python train.py --num_hidden_layers=15 --hidden_size=256 --vocab_size=1237 --hidden_act="relu" --norm="layernorm" --norm_place="pre" --tie_word_embeddings=true --init_std_o=0.00427 --init_std_up=0.0234 --init_std_down=0.00427 --optimizer="soap_variant" --learning_rate=0.00356 --beta1=0.95 --final_lr_fraction=0.02 --max_steps=3043
Each number is 128 + 24 x the weight over its row's rms, rounded and kept within 0 to 255. Layers, rows and columns count from 0. The size above them is the row's rms in percent of the matrix's.

# layer 7 attention value, 256x256, rms 0.0389, rows 43-63, columns 0-63
size [ 93  96 101  96  99  95  98  94  98  94 100  95 100  98 101  88  97  92  95  91  91]
[[115 159 119 114 123 145 111 133 153 173 128 137 153 142 169 101 173 134 117  86 158 163 143 121 139 140  93 163 125 171 153 129 140 140 160 115 134 101 150 127 183 134 142 141 142 137 142 132 104 138 140 174  88  67  92 160 145 152 107 137 108 129 128 121]
 [107 139 149 116 115 171 115 170  76 118 124 151  95 103  94 112 166 114 103 141 135 129 119 159  64 124 154 119 118 135 144 108 161  96 123 129 131 126 113 155 100 100 166  80 141 148 149 146  75 150 151 145 125 110 151 134 124 130 124  90 111 103 119 148]
 [143 125 106  98 120 198 114 154 128 137 127 111 143 128 180 146 129 146 110  99  78 132  93 139 132 153 141 118 129 101 169 111 134 135 120 104 125 171 117 125 119  97 148 168 122 125 110 140 117 139 157 116 120  90 106 150  96 140 112 136 120 133 100 122]
 [ 79 105 135 103  91  99 148 147 123 127 131 127 192 117  98 108 175 114 158 139  88 125 146 105 157 131 170 115 165 119 128 159 170  89 127 159 143 131 134 144  93 125 183 173 140 136 158 105 136 126 147 159 117 134 105 110 128 108 157 140 106 136 134 126]
 [122 135 148 121  94  82 152 129 107 141 134 158 132 120 157 138 119 120 114 121  89 126 106 137 145 138 153 128 123 106 142 108 136 107 160 131  96 149 165 130  78 142 134 116 129 120 173 150 125 146 141 182 141 137 104 149 120 141 108 118 131 149 132  85]
 [149 104 109 175 149 122 141 146  86 158 112  95 131 132 114 157 100 142 132 107 148 171 120 167 123 141 135 162 116 151 103 107 132 144  93 144 128 131 121 104 148 110 148 131 101 166 129  92 113 158 118 139 129  89 160 136 100 158 153 131 106 119 188  94]
 [141 105 152  77 143 132 140 118 144 116  69 128  92 146  69 136 152 104 101 114 114 126 109 109 152 147 162 124 157 145 115 147 111 124 135 155  97  50 118 134 147 118 126 121 115 118 114 113 151 147 113 113 134 157 168 127 165 165 172 147 110 130 127 128]
 [ 86 102  56 115 136 166 140 134 108 146 120 127 104 127  78  90  96 113 149 139 139 110 135 135  98 144 137 133 107 128 138 132 111 127 125 128 113 158 165 153 119 149 118 125 163 104 131 139 141 147 143 106 108 156 131  88 153 155 138  96 142 151  81 123]
 [115 141 180 103 180  93 113  94 132 174 137 129 152 147 179 113 127 141 140 117 168 134 121 145 133 129 145 157  79 180 177 112  93 125 131 158 153  83 151 120 116 131 133 153 128 136 157 159 122  80 120 113 128 110 112 171 117  68 150 130 107 105 112 176]
 [125 154 177 123 161 105 118 124 159 141  74 146 115 142  88 112 121 127 109 119 149 109 120  58 157 116 148 125 158 136  89 104 134  96 185 122 146  57 130 172 118 114 156 124 140 140 121 174 148 101 100 162 159 144  98 106 108 155 127 111 159 160 119 120]
 [120 154  99 130 110 138 115 133 128 147 139 102 121 131 104 113  93 118 131 143 157 102 149 171 156 136 106  97 140 154 142 155 140 140 143 108 150 118 133 160 115 139 131 111 190 207 142  90 118 127 117 128 143 104 108 132 114 168 170 116 114 159 153 117]
 [119 111 126 122  96 127 146 121 139  88 121 161 119  90 139 121 138 102 129 117 117 136  99 124 139 147 108 112 126 138 120 139 149 136  98 124 115 176 129 119 109 121 149 144 105 105 134 130 131 151 124 135 124 173 154  75 106  66 141 126 121 152 125 103]
 [124 155 153 150 151 102  67 118 125 141 145 164 112 117 147 132  93 112 126 128 107 129  95  87 134 127 116 118 159 140 131 132 111 103  93 126 157 149 164 112 127 115  85 115 111 117 123 136 122 146 124 131 140 132 135 155 138 128  83 139 143 119 149 127]
 [127 103 131 102 104 137  98 124 150  87 203 104 104 145  88 147 178 151 119 119 159 165 146 147 150 134 107 100 116 127 126 102 105 151 107 171 108 124 124 130 115 142 147  78  79 143 128 139 142 124 139 144 104 159 156  85 161 154 130 108 103 137 115 158]
 [110 138 151 106 142 178 125 112  96 131 156  83 127 156 113 103 153 120 156 136 148 142 135 148 110 130 114 118 124 111  92 153 103 115 121 168 143 176 103 116 107 140 105 125 105 156 129 131 130 102 137 137  69 129 162  79 145 151 135 172 113 125  86 122]
 [126 124 130 161 144 104 106 118 153 124 140 115 138 118 129 113 140 140 157  83 113 159 136 129 104 127 159 112 137 147 126 115 165 168 123 119 135 136 139 106 175  98 168 115 159 100 116 116 107 155 133 132 117 120 183 169  81 150 124 113  74 117 130 121]
 [140 109 127 111 140 146 105 150 106 111 113 156 127 148  66 117 111 149  97 124 121 156 186 145 169 106 136 126 139 117 121 101 158 139 148 137 155 144 121  99 141  94 109 102 104 103 121 124 138 156 117 142 139 108 112 131 132 152 118 134 145  87 172 114]
 [144 135 153 157 156 135 139 173  86  91 102 145 110 130 106 136 157 125 127 127 127 136 101 133 122 149 122  94 117 115 119 110 132 131  95  82 140 122 127 128  95 110 131 103 172 121 141 119 146 112 130 130 107 159 124 168 122 156 143 111 140 131 160 108]
 [151 119 111 127  92 136 129 151 110 118 152 150  97 138 118 125 130 155 120 102  87 160 135 144  92 135  85 126 122 135 178  94 160 138 157 119 119 150 119 124 133 131 116 115 109 151  97 107 134 159 152 150 111 128 131 149 123 163 117 178 137 140 187 128]
 [118  94 140 143 119 144 120 134 135 126 163 142 128 151 166 134  55 166 152 137 137 125  95 135  74 117 129 116 107 167 109 127 127  71 118 148 123  91  92 118 151 161 124  94 158 119  90 119 110  89 102 157 129 116 127 144 117 186 104 132 144 142 178 127]
 [163 118 134 134 129 104 149 132 120 128 146 100 109 145 112 148 160 105 152 143 138 104 133 111 152 132 147  90 141 114 124 118 118 125 103 117  81 118 209 118 100 108 109 149 173  88 105 148 111 132 190 144 125 134 104 165 161 122 158 104 127 131 111 114]]
# layer 7 attention output (transposed), 256x256, rms 0.0841, rows 43-63, columns 0-63
size [ 90  87  93  91 102  98  94  90  94  90 101  99  97  96  97  91  95  96  91  90  98]
[[135 133  61 165 117 138 147 134 138 122 123 158 114 173 122 127 111 117 164 142 143 130 113 105 129 141 169 123 133 148 115 126 122  91 100 160 141 156  84 129 109 164 138 144 120 136 147 136  95 120 117 126 140 182 170  76  84 142 153 126 138 141 115 113]
 [161 126  82 138 100 119 129 129 166 118 132 153 140 120 149 141  99 126 133 147  95 120 111 115 146 118  86 142 118 131 133 156 115 146 130  97 149 102 101 139 120 104 138 156 122 128 110 130 163 135 121 177 115 163 124 151 148 133 120 123 174 136 135  98]
 [136 157 167 127 102 114 137 127 126 152 102 144 103 154 102 114  96 120 106 168 194 123 134  73  77 132 115 131 120 146 174 166 102 122 180 160 140 127 138 162 156 143 105 122 147 135 160 109  92 120 127 127 106 161 107  94 149  63 152  90 142 123 112 157]
 [160  99 114 170 142 109 107  95 146 141 163 115 129 154 154 171 109 146 108 151 160 136 164 171 139 148 116 121 110 129  93 134  99 129 161 164 106 152 135 140 115 153 115 122  85 146 124 149 178 135  92 105 161 155 139 101 135 110 121 130 123  62 114 113]
 [141 125 106  99 162 144  98 105 122 142 132  94 138 163  99 106 145  88 158 124 176 136 173  95 127 139  75 124  96  99  84 120 110 157 117 138 152 137 105 156 153 133 123 132 150 100  97 143 127 124 113  78 138 113 152 110 109  97 153 108 145 113 112 142]
 [108 129 116 126 109 123 138  66 171  92 190 149 115 139 106 118 175 149 137 126 112  76 128 103  78 126 128  94 148  99 144 161 127 117 154  92 143 139  91 124 171 154 104 136 142  76 116 165 145 107  83 120 144 147 115 122 127  84  83 122 166 159 118 154]
 [102 130 110 185 141 134 109 115 146 169 141 112 100 130 181 156 103 135 168 122 123 144 136 145 129 111  67 123 120 136 131 110 122 130 150 148 136 165 116 109 123 130 148 145 138 107 104 113  86 143 104 173 102 111  82 103 112 111  80 122 153  94 136 118]
 [152 116 158 128  84 141 138 108  98 121 133 121 126 150 177 168 132 165 120 118 124 180  98 137 152 144 112 123 145 156 137 125 143 110 131 153 105 118 141 130 166  94 102 123 145 138 122 153 117 105 142  98 115 113 133 181 101 107  91 162 134 124 155 127]
 [121 146 118 140  72 141 128 150 143 101 130 107  56 139  95 185 112 114 142 142 122 124 167 110 113 140 123 121 155  88 119 134 145 174  96 139 126 158 137 141 171 111 110 112  82  92 117  92  96 143 134 151 117 142 144 139 140 157 139  88 125 122 155  66]
 [107  67  91  90 114 153 145 134 113 140 159 116 122 135 116 100 137 151 125 154 125 161 127 151  98 122 115 128  74 147 128 132 130 133  77 133 136 159 143 127 154 136 123 147 108 106 123 130 137 158 127  96 109 152  97 154 109 109 188 150 136  67 101 108]
 [ 94 100 130 124 141 120 162 127 146 107 110 128 115  79 155 143 175 131 104 124 109 135 122 133 134 124 154 172 105 109 105 129 114 100  98 165 142 123  98  93 134 110 100 138  80  95 120 175 106 151 133 149  90 144 160 105 144 129  90 143 124  92 115 151]
 [126 150  97 121 130 126 129 124 135 128 134 111 134 152 103 137 103 120  91 169 113 109 133 133 124 127 139 144 134 116 124 117 125 142 153 110  54 117 147  91 135 115 116 135 131 136 130 125 129 122 147  89 146  64  87 150 111 140 164 117 158  81 126 137]
 [120 122 139 136 127 122 135 136 101  92 101 149 154 100 136 151 187 128 138 123 133 120 173 156 117 133 152 168  97 152 130 131 152  91 164 126 106 124  92 133 135 158 157 117 170 124 142 110 108 123 151 109 154  82  95 101  95 130 142 153 112 163 163 139]
 [162 151 114 163 144 165 157 122 114 142 112 172 144 114 149 161  98 118 121 161 124 114 100 140 111 128 130 166 135  95 141 122 139 134 143 115 131 123 124 121 145 102 123 138 185 121 154  89 109 165 147 147 158 143 152 148  89 100 159 108 153  88 144 133]
 [127 128  73 124 113 136 144 135 131 142 112 158 155 106 123 121 113 152 100 117 158 108 100 102 177 143 132 157 117 119 113 112 152 167 111 122 149 108 144  82 125 134 163 188 174 172 117 155 118 125 155 123 121 106 105 161 133 107 139 102 130 148 165  76]
 [124 141 106 109 155 149 121 148 104 137 136 130 134 142 148 156  72 156 105 155 139  92 160 120 129 193 109 103 111 127 127 135 107  96 136 151 115 123 122 186  93 126  97 127  98 131 120 113 127 133 142 154 146 103 100  96 128  94 111 152 141 169 132 156]
 [107 113  99 123 124 146 144  94 198 145 139 149 157 147 149 121 107 138 120 119 123 111  70 131  98 159  98 126 142 155 160 162 110 123 136 132 115 140 112 161 120 144 136 124 172 178 128 147 128 143 114  97 180 143 121 100 103 101 108 137  75 144  99 122]
 [ 96 133 108  37  62 132 143 101 120 141 107 110 164 141 134 125  90 125 108 120 138 136 156 165 105 104 148 141 152 133 129 105 137 123 141 159 162 159 127 143 123 128 116 120 117 167 148 171 127 121 155  82 138 108 107 111 102  99 141 150 140 104 103 178]
 [122 115 156 116 110 136 141 123 147 109 103 127 154 119 154 173 118 134 150 129 153 112 122  82 161 142 162 135 146 136 109 153  90 134  94 158 136 118 105 128 143 124 139 159 145 117 151 124 132  90 100 154 133 119 140 101 147 125 134  98 120 113  89 150]
 [ 99 173 141 155 118 121 106 122 123 149 118 155 129 123 108 125 165 156 129 114 129 127 181 118 128 117 139 164 118 136 102 100 134 159  95 142 141 134 151 153  89 104 126 133 113 138 113 116 115 141 122 152  97 168 124 135 112 116 126 114 173 149  91 135]
 [122 113  99 123 148 173  81 133 112 128  79 154 132  94 132 111  97 132 106 153 153 118 115 139 138 121 123 160 112 142 150 138 139 112 118 132 170 141  88 132 141 145 120 128  96 174 152 127 170 145 119  90 136 100 143  80 122 131 108 138 134  96 109 140]]
# layer 7 attention query, 256x256, rms 0.0534, rows 64-95, columns 0-63
size [102 102  95 103 109  94 105 100 110  99  91  93 118 110  97 107 117 107 104 106 103 101 100 107  99 103 105  98  99 102  91 101]
[[133  96 117 180 157 116 141 112 126 139 152 147 100 105 164 136 117 114 151 122  89 109 124 160 164 127  97  94 124  92 150 145 141  99 103 130 105 124 125 161 117 111 154 159 161 144 115 139 157 121 157 123 118 130 145 114 148 152 118 144 166  80  96 121]
 [147  92 122 167 130 103 140 147 149 137 161 123 130 137 188 190 153  99 133 129 143 126 147  88 143 155 109 115 160 123  96 147 111 158 163  95 105 132 116 137 117 128 117 132 150 134 131 145 112 146 134 122  76 106 172 139 124 112 119 100 133  79 103 130]
 [135  93 156 114 121 148 121 180 130 123 154 156 132 131 132 176 163  90 162 119 115 101 110 116 107 147 134  99 100 112 156 134 168 118 126 163 155 131 126 169 129 104 153 120 125 109 123 111 120 129  98 179 151 131 109 107 170  81 135 132 110 135 122 132]
 [108  90 126 110 121 157 126 117 128 140 151 112 166 126 165 141 167 147 129 137 143 152 100 124 151 133 141 128 148 129 130 131 128 138 176 152 119 124 147 119 150 149 112  83 131 152  81 147 146 119 122 151  74 116 163 136 164 131 114 111 123 145 129 123]
 [143  91 139 100  63 142 150  82 123 178  83 138 122 104 168  81 127 144 132 188 169  88 124 118 105 122 143 156 124 143 111 108 123 169 183 116 125 154 142 156 172 121 102 135  97 133 145 115 117 115 130 139 137 132 123 133 150 183 107 145 117 162 168 114]
 [113 139 162 108 119 115 108 146 113 129 122 107 142 119 145 157 195 162 132 128 122 115 109 139  76 162 142 120 153 122  93 104 113 111  98 115  87 110 121  99 147 159  94 125 174 146  91 155 124 168 138 109 132 120 109 136 144 150 140 143 149 123 137 140]
 [150 160 144 149  80 153  96  52 139 127 140 163 128 124  85  91 100 124 150 110 169 131 151 127 116  90 135 136 116 136 132 139 157 141 103 121 146 174  93  93 109 133 101 114 135 146 119 109 126 167 153  92 133 122 131  87 129 171  97 144 123 113 174 103]
 [153 123 149 154 134 162 129 145 125 130 155  93 136 109 141 159 166 128 156 171 138 181  89 101 136 115 111 121 151 116 117 150 112 140 152 137  92 176 151 164 128 124 134  92 123 139 116 126 118 161 109 121  90 117 120 120 137 140 143 127 117  95 140  63]
 [155 101 112 108 139 146 116  98 148 132 111 145 136 124 150 102 106 144 138 182 165 111  79 103 142 118 131 172  88 113 140 114 116 130 131 134 110 132  84 129 112 108 149 131 141 150 121  98 132 144 102 172 147 149 147  96 158 177 156 111 117 166 106 134]
 [122 144 135 134 179  81 134 167 132 136 102 109 120 148 117 146 106  81 148 124 130 147 115 112 164 121  80  91 120 127 145 177 144 161 128 107 115 122 127 148 107 129 173 127 133  90 168 134 150 145  92 127 110 108 109 130 121 155 104 148 110 120 114 117]
 [ 79 109 136 104  88 128 122  73 156 105 121 136 130 137 158  95  98 128 119 115  70 129 115 162 135  84 165 102 135 133 154 107 128  93 154 133 132 132 163 110 129 129 135 166 144 134 121 122 147 149 157  93 140 135 158 152 125 123 137 133 176 112 164 132]
 [135 106 143  94 115 121 148  89 108  55 158  65  95 147 100 131  74 173 129 124  95 134 104 174  86 130 158  90 109 112 131 143  88 135 111 142  79 161 113 119 118 147 102 146 121 146 114 119 162 129 139 123 135 129 157 122 154 155 125 163 149 121 155 135]
 [103 121 126 147 109 155 136 144 150 129 109 150 121 116 103 136 146 112 161 138 188 115  97 131 106 154 182 118 126 115 147 133 119 115 109 163 163 120 146 142 114 122 122 100  92 121 126 135 125 149 103 155 169 133 109 113 148 167 133 127 112 135 133 142]
 [156 104 149 126 112 149 145 123  98 154 123 139 115 143 138 126 127 134 118 112  99 143 142 160 110 100 139 127 175 176 111  97 127 158 165  71 128 108  82 161 126 124 109 118 124 127 136 102  78 130  87  96 119 166 108 163  81 128  81 139 141 106 145 133]
 [104  95 141 111 181 142 151 160 116 117 157 115 157 103 152 174 148  72 124 166 142 182 122 112  99 167 122 143 143 116 112 148 121 137 125 131 141 126 120 175 157 117  69 124 139 129 128 124 120 135 114 176  88 130 161 151 122  96 167 107 108 147 109 123]
 [107 113 188 130 107 106 116 108 122  99 113  90 118 147 148 132 157 135 133 114 123 133 142 122 140 166 125 121 100 107  91 141 118 148 128 185 150 145  92 139 155 138  99 114 114 137 102 130 120 114 126 163 124 162 151 160 126 102  94 130 116 124 140 190]
 [115 100 110  96 136 114 159 113 126 147 141 149 105 119 107 101 177 142 137 121 115 182 139 134 180 111 100 118 135 110 196 151 148 112 118 143 108 108 144 146  87 118 153 152 136 141 150  81 155 120 136 106 142 148 125 131 128 118 108 130 134  89 141  82]
 [145 141 153 146  97 197 137  80 112 176  70 142 159 132 138  92 108 101 112 129 160 108 132 110 122 106 139 155 134 155 110 112 130 140 118 127 114 132 142 128 130 133 140 160 117 114 117 122 120 134 156 116 167 110 106 116 112 140 146 101  95 147 153  97]
 [121 160 124 144 121 151 116 125 171 103 110 118 123 141 151 144 109  85 126 152 117 120 134  96  93 100 131 132 142 128 119 149 151 116 122 134 204 135 122 111 139  86  90 141 120 114  75 112 102 118 117 150 149 110 110 141 131  77 168  80 112 175 126 132]
 [129 100 156 105 110 128 116 111 149 124 168 103 103 136 104 137 140  96  95 167 119 197 106 128 115 139 104 154 105 129 136 212 130 150 152 171 146 151 131 184 131 122 106 130 103 147 131 105 142 166  77 112 116 131 156 125 129 125 105 115  83 143 143 115]
 [145 116 127 150 112 118 170 152 131  93 128  86 107 129 129 144 114 128 138 121 139 113 136 130 111 153 146 110 131  78 104 136 121 143  87 152 186 112 116 158  81  85 141 155 109 135 115 153  92 128  83 156 147  96 100 153 120 108 163 156 156 145 112 136]
 [150 146 130 137 155 123 147 171 133  84 149 115 125 121 112 146 118 133 152  77  98  82 130 105 120 130 157 139 133 143 132 111 142 135  78  96 109 128  88 140  90 114 125 122 132 110 156 112  80 100 131 113 140 111 128 110 146 103  92 145 125 107  96 131]
 [130 142 136 176 129 127 123 141 115  92 109 140  99 105 154 131 138  95 155 121 113 150 117  91 137 126 102 128  98 149 121 153 110 113  99 113 121 128 121 135 111 148 161 158 105 114 129  87 123 127 175 109 159 118 125  96 146 160  68 132 140  76 131 138]
 [ 94 106 108 161 106 115 118 128 181 142 142 160  90 102 122 121 140 124 127 145 110 138  91 145 128 122 126 141 134 107 135 140 165  87 148 104 199 100 171 142 115 126 150 135 169 124 146 114 147 115  98 124 136 116 110 122 115 180 119 154 164 114 135 116]
 [149 121 180 127  95 129  96 109 107 127 164 174 149 136 118 129 123 115 142 145 132 184 169 132 139 115 111 102  92 126 116 134 127 148 182 138 125 127 147 131  99 122 155 133 108 120 145 141 141 106 147 151 118 148 164 132 148 141  90 150 109  80 175  81]
 [134 124 134 153 117  84 109 130  99 144 146  68 100 154  88 115 113 144 149  75 148 151 115 154 135 129 128 108 124 109 110 136 103 145 139 104 115 136 159 141 111 129 105 153 148 157 134 142 160 105 150 114 150 138 109 124 105 122 128 134 189  89 145 121]
 [118 138 149 111 138 155 122 132 141  90 157 182  86 135 132 157  93 105 119  96  90 143 162 158 130 126 139 140 124 148 175 159 138 111  94 125 118  90 101  98 140 125 147 155 123 118 177  88 122 125 123 126 148 133 125 119 139  97 157 122  88 108 133 114]
 [150 115 116 146 144 188 125 134 136 100 128  84 111 115 154 111 114 154 123 165 134 110 138 125 128 136 150 189 130 124 143 120 129 122 171 165 185 155 111 211 114  97 119 119 113 148 148 122 116 143 100 161 100 102 134 134 140 135 148 115  78 125  98 132]
 [107 126 133 159 118 129 140 107 146 133 167 141 133  94  99 122 139 103 141 168 184 133 162  97  80 140 122 141 115 104 128 186 139 121 139 134 124 129 139  99 142 166 110 109 126 129 166  67 114 168 142 124 113 142 151  95 133 101 130 137 134 114 151 141]
 [129 127 168  68 125 184 141 104 138 169 142 138 152 156 142 122 106  92 131 127 171 133 183 120 159  97 143 170 121 153 129 127 151 174 154  75 108 145 134 157 135 105  58 130 144 129 137  98 125 132 140 137 124 147 183 128 126  78  87  93 122 108 123  92]
 [132  83  96 107 115  60 170 148 146 166 111 115 122 119 131 153 155 157 112 161 137 157 113 142 131 152  89  80 136 111 125 140  92 139 115 137  98  96 167 154  99 130 166 134 110 140 115 156 127 104 115 125 144 124 114 166 122 164 126 176 141 145 119 157]
 [122 115 120  95 103 160 144  90 142 120 118 120 101 147 154 119  43 182  81 142 128 130 155 161 116 160 117 134 140 121 119 185 159 110  93 146 144 116  95  85 110 118 134 151 143 147 163 119 117 160 127 123 131 114 138 121 134  94 149 114  84 156 147 105]]
# layer 7 attention key, 256x256, rms 0.0493, rows 64-94, columns 0-63
size [ 79 122 103  89 106 117 110  94  84 112 102 100  90  89  85 110  87 116  89  91  84  89  85 115 107 116  84  91 107  98 111]
[[122 126 110 104 114 154 176 119 116 162 144 132 136 148 181 119 119 169  90 130 136  99 141 190 135 147 203 150 140 135  72 140  94 166 140 119 124 150 144 120  90  98 148 151 122 166 139 112 139 102 146 101 141 136  89 116 126 144 114 144 112 121 104 104]
 [101 127 153 134 143 119 149 152 111 129 144 163  94 131 151 189 100  78 113 128 119 164 154 162 127 157 138 133 122 105 105 122 114 104 152 147  93  71 148 163 121  86 143 112  94 157 116 176  88  92 120  85 128 149 124 143 119 109 117 166 129  98 131 122]
 [118 141 128  88 142 158  63 134 109 133 113  83 152 127 102 161 114 110 189 114  94 113 121 146 150 143 119 122  90 105 131 165 103 109 161 117 155 127 121 132 111 105 146 136 112 149 125  94 145 160 123 174  97 134 123 150 166 118 147 114 148 151 139 137]
 [106 153 177 113 182 147 107 119 104 134 148 134 120  74  99 185 127 111 134 129  83 137 101 118 176 131  82 134 136 160 117  99 160 117 155 133 150  99 132 124 147 105 149 168 155 121 130 139 143 112 102 151 119 115 172 137 149 119 148 106 175 155 138 129]
 [143  81 108 130 140  99  76 109 162 132  91  98 110  93 106 143 132 133 110 127 128  92 103 142 144  87 115 130 118  94 127 133 121 147 163 132 135  95 130 121 130 125 165  98 141  94 118 111 140 120 152 124 101 152 102 121  97 160 142 151 142 145 161 143]
 [112 126 134 147 100 134 127 117  88  97 130 128 126  96 128 133 177 134 112 136 158 145 144 103 109 127 128  99 112 182 100  86 156 152  72 119  87 159 173 147 178 142 136 135 172 120 129 162 154  80 138 122 111 124 136 132 109 136  98 147 104 154 140 132]
 [127 125 124  94 144 101 101 180 135 149 128 130 119 175 104  99 117 103  90  84 136  96 138 125 111 131 136 124 103  46 158 119 148 121  98 121 134  86 158 131 125 131  94  98 128  89 100 123 102 162 146 100 115  85 107  85 136 173 127 123 134 101 141 194]
 [128  97 130 104 136 152 129 145 108 172 135 118 132 166 119 171 117 112 140 144 107 118 138 135 124 128 109 137 129 102 132 162 131 115 158 124 155  79 146 116 144 100  88 109 134 111 141 174  75 136  99 159 122 107 146 161 139 111 137 110  89  77 150 156]
 [110 149 161 132 125 145 170 136 129 134 109 129 115 111  92 159 121 110 147 149 100 133 133 107 148  97  93 112 119 118 148 172 113  92 148 117 144  99 119 111 128 102 126 155 105 144 137 117 138 181 113 133  77 128 135 133 107 128 144 111 140 159 113 141]
 [121 102 127  98 109 114 136 170 169 106 129 106 159 151 179 107 155 133 103 144 158 161 147  96 151 128 121 109 100 129 120 114  86 186 136  81  76 128 155 160 114 126 128 126  91 147 145 119 147 153 159  87 107 112  92 113 165 108 139 147 100 141  99 141]
 [156 126 115 130 147 135 127  93 133 125 111 153  89  96 106 122 110 164 131 103 132 130 106 140 167 135 147 112 154 138 164 142 153 114 107 105 154 127  94  99 142 122 149 118 143 138 178 139 162  87  95 154 141 165 126  95 112 147 132 100 172 147 121 121]
 [143 153 126 142 144 156 108 112  86 106 135 141 124 115 120 116 138 137 142 106 142 123  97  77 148 153 122 140 124 131 130 165 173 126 148 132 162 114  84 118 155  87 119 130 179 158 149 102 167 132 122 126 133 128 137  65 109 141 167 103 127 162 110 119]
 [128 134 159 140 111 168  98 144 110 145 147 140 132 116 108 144 114 112 145 144 108 114 117 124 132 129 106  99 122 111 166 139 100 133 105 142 161 100 152 114 134 126 147 118 148 152 125 107 138 163 101 141  93 109 156 128 132  99 151 100 140 159  93 140]
 [130  88  69 127 111 149 123  95 171 177 144 133 123 146 180 120 119 133  92 130 147 106 118 154  98 104 177 156 147 115  81 102 106 144 125 116  87 124 112 113 124 143 142 122 132 125 130 135  86 111 177  97 111 141 126 149  99 175 132 147 126  88 158 134]
 [131 160 146 126 145 156 103 127 109 165 101 119 142 113 113 154 103 107 136 170 120 157 136 112 137  91  80 142 140 160 120 129 130 105 161  86 125 121  75 118 142  97 127 138 136 147 151  78 140 130  99 160  98 143 166 133 145 120 156 113 146 137 129 137]
 [110 108 129 158 140 146 127 123 114 125 112 150 142  94 159 134  97 126 151 142  85 149 114 113 115 143  82 182 126 168 134  82 126  82 157 148 136 107 133 152 105 132 135 146 160 140 107 141 163 120 134 177 127  99 123 153 147  96 114 141 149 119 145 112]
 [128 134 115  67 138 133 115 103 149 188 147 124 138 125 174  98 119 133 116 125 115 130 149 136 117 140 155 144 146 113 137  99 137 158 130 118 133 145 163 137  75 108 121 119 133 125 131 102  93 135 139 139 161 133 130 150 162 105 152 131 123  89 144  68]
 [134  98 122 118 112  93 100 141 133  91 135  88  94 122 170  98 121 135  95 108 133  92 129 153 115  91 161 153 155  95 189 114 147 168 142 140 111 147 131 155 102 145 138 102  99  98 160 114 122 134  93 116 113 180 101 142 143 133 114 140 120 120 153 162]
 [134 143 120 169 158  96 138 112 155 126  92 123 109 127  93 121  95 103 141 120 142 152 139 109 131  79 137 111 141 161 148 131 144  66  96 132 170 115  82 147 147 155 123 124 136 106 127 146 111 166  90 143 140 128 109 142 101 112 107 128 138 112 144 129]
 [140 125 132 121 169 159 106 109 139 172 112  94 109 145  93 167  95  93 133 131 134 130 118  86 138  90  80 127  97 121 156 138 178 117 170  82 134  68  88 136 148  78  96  99 129 136 149 131 118 192 132 141 120 100 109 125 163 106 141  97 135  99 148 122]
 [ 97 160 158 139 142  96 127 112 110 114 124 157  93  92 138 136 126  88 156 123 105 113 112 109 134  95  82 129 142 152 145 174 121 102 116 128 162  99 101 139 114 111 146 125 144 150 129 121 131 150  53 166 155 113  92 117 126 101 145 138 122 125 122 123]
 [103 137 108 134  81 106 143 148 109 114 142 136 148 150 149 124 138 108 103  93 159 117 119 136 111 188 155 137 106 108  83 138 120 175  84 139 124 139 123 160 118 138 112 118 108 134  99 127 129 100 133 112 153 109 117 105 120 138 139 149  88 136 117 130]
 [117  85 121 112 122 120 146 176 124  94 101 114 152 170 171 103 150 136  98 136 140 143 133 139 100 162 159 115  97  73 100 129 102 163  93 122 105 122 149 110  91 130 119 129  94 106 109 136 129 121 173 107 154 130 107 118 147 155 124 151 129 116 132 141]
 [100  73 110 148 132 154 147 151 156 171 127 142 129 133 100 133 140 107 100 130 136 138 127 153 115  87 125  89 103 137 135 121 117 158 101 104 142 112 140 122 137 118 117 100 145 133 174 169 126 121 135  95 106 139 116  99 137 122 106 150 135 136  99  97]
 [164 117 127 101 131 164 119 130 104 168 123  96 143 123 140 135 135 119 153 127 141 101 111 194 165 143 150 132  98 111 108 134 121 131 192 112 132 107 170 125 112 105 144 124 143 132 137  96  64  82 168 111 109 130 145 128 165 127  97 173 113 124 125 120]
 [160 151 100 144 137 150 135 117 113 201 118 152 134 158 136 108 106 137 114 124 134 136 144 122  89  89 140 174 162 158 127 103 126 115 146 145 125 169 140 155 154 121 112 116 153 133 179 189 105  91 133 140 143 145 110  96 116 120  97 177 123 102  91  83]
 [137 137  94 104 130 167 126 126 129 118 116 112 145 104 156  94 131 174 106 108 139 107 131 146 117 180 182 137 124 120 126 132 144 167 134 149 129 160 134 118 133 144 122 143 117 152 138  83 126  98 159  85 129 166 145 105 136 126 135 129 139 128 126 123]
 [126 121 133 156 155 133 125 101 131 167  98 124 126 100 113 142  87 115 122 122 104  94 127 134 115  92 112 151 161 128 168 153 132  82 122 119 148  90  95 151 128  99 118 141 144 119  93 118 147 118  89 166 134 132 133 130 112 104 178 108 155 114 147 140]
 [101 134 136 117 135  86 113 173  92 130 111 113 145 133 113 142 139  79 104 126 155 135 164 125 134 160  84 102  82 100 158 146 125 116 190 100 156  92 130 111 127 105 143  80 107 143 103 136 114 184 117 129 130  88 121 129 168 131 128  88 123 132 104 129]
 [143 155 138 113 132 104 110 115 126 214 144 151 122 108  74 166 104 122 101 105 148 133 123 131 151 110 115 178 145 114 178 111 199  91 159 138 123 121 123 154 164 114 122 108 105 108 133 147  94 138 103 134  86 176 157 131 120 120 127 131 128 113 132 137]
 [107 142 151 128  95 132 169 100 141  78 172 133 116  81 175 164 130 121 160 148 119 127  94 123 153 136 131 109 113 156  94 133  73 164 158 135 135 128 136 116 116 118 182 153 138 165 141 115 137 136 106 140 131 119 105 137 133 102 136 151 108 146 105  71]]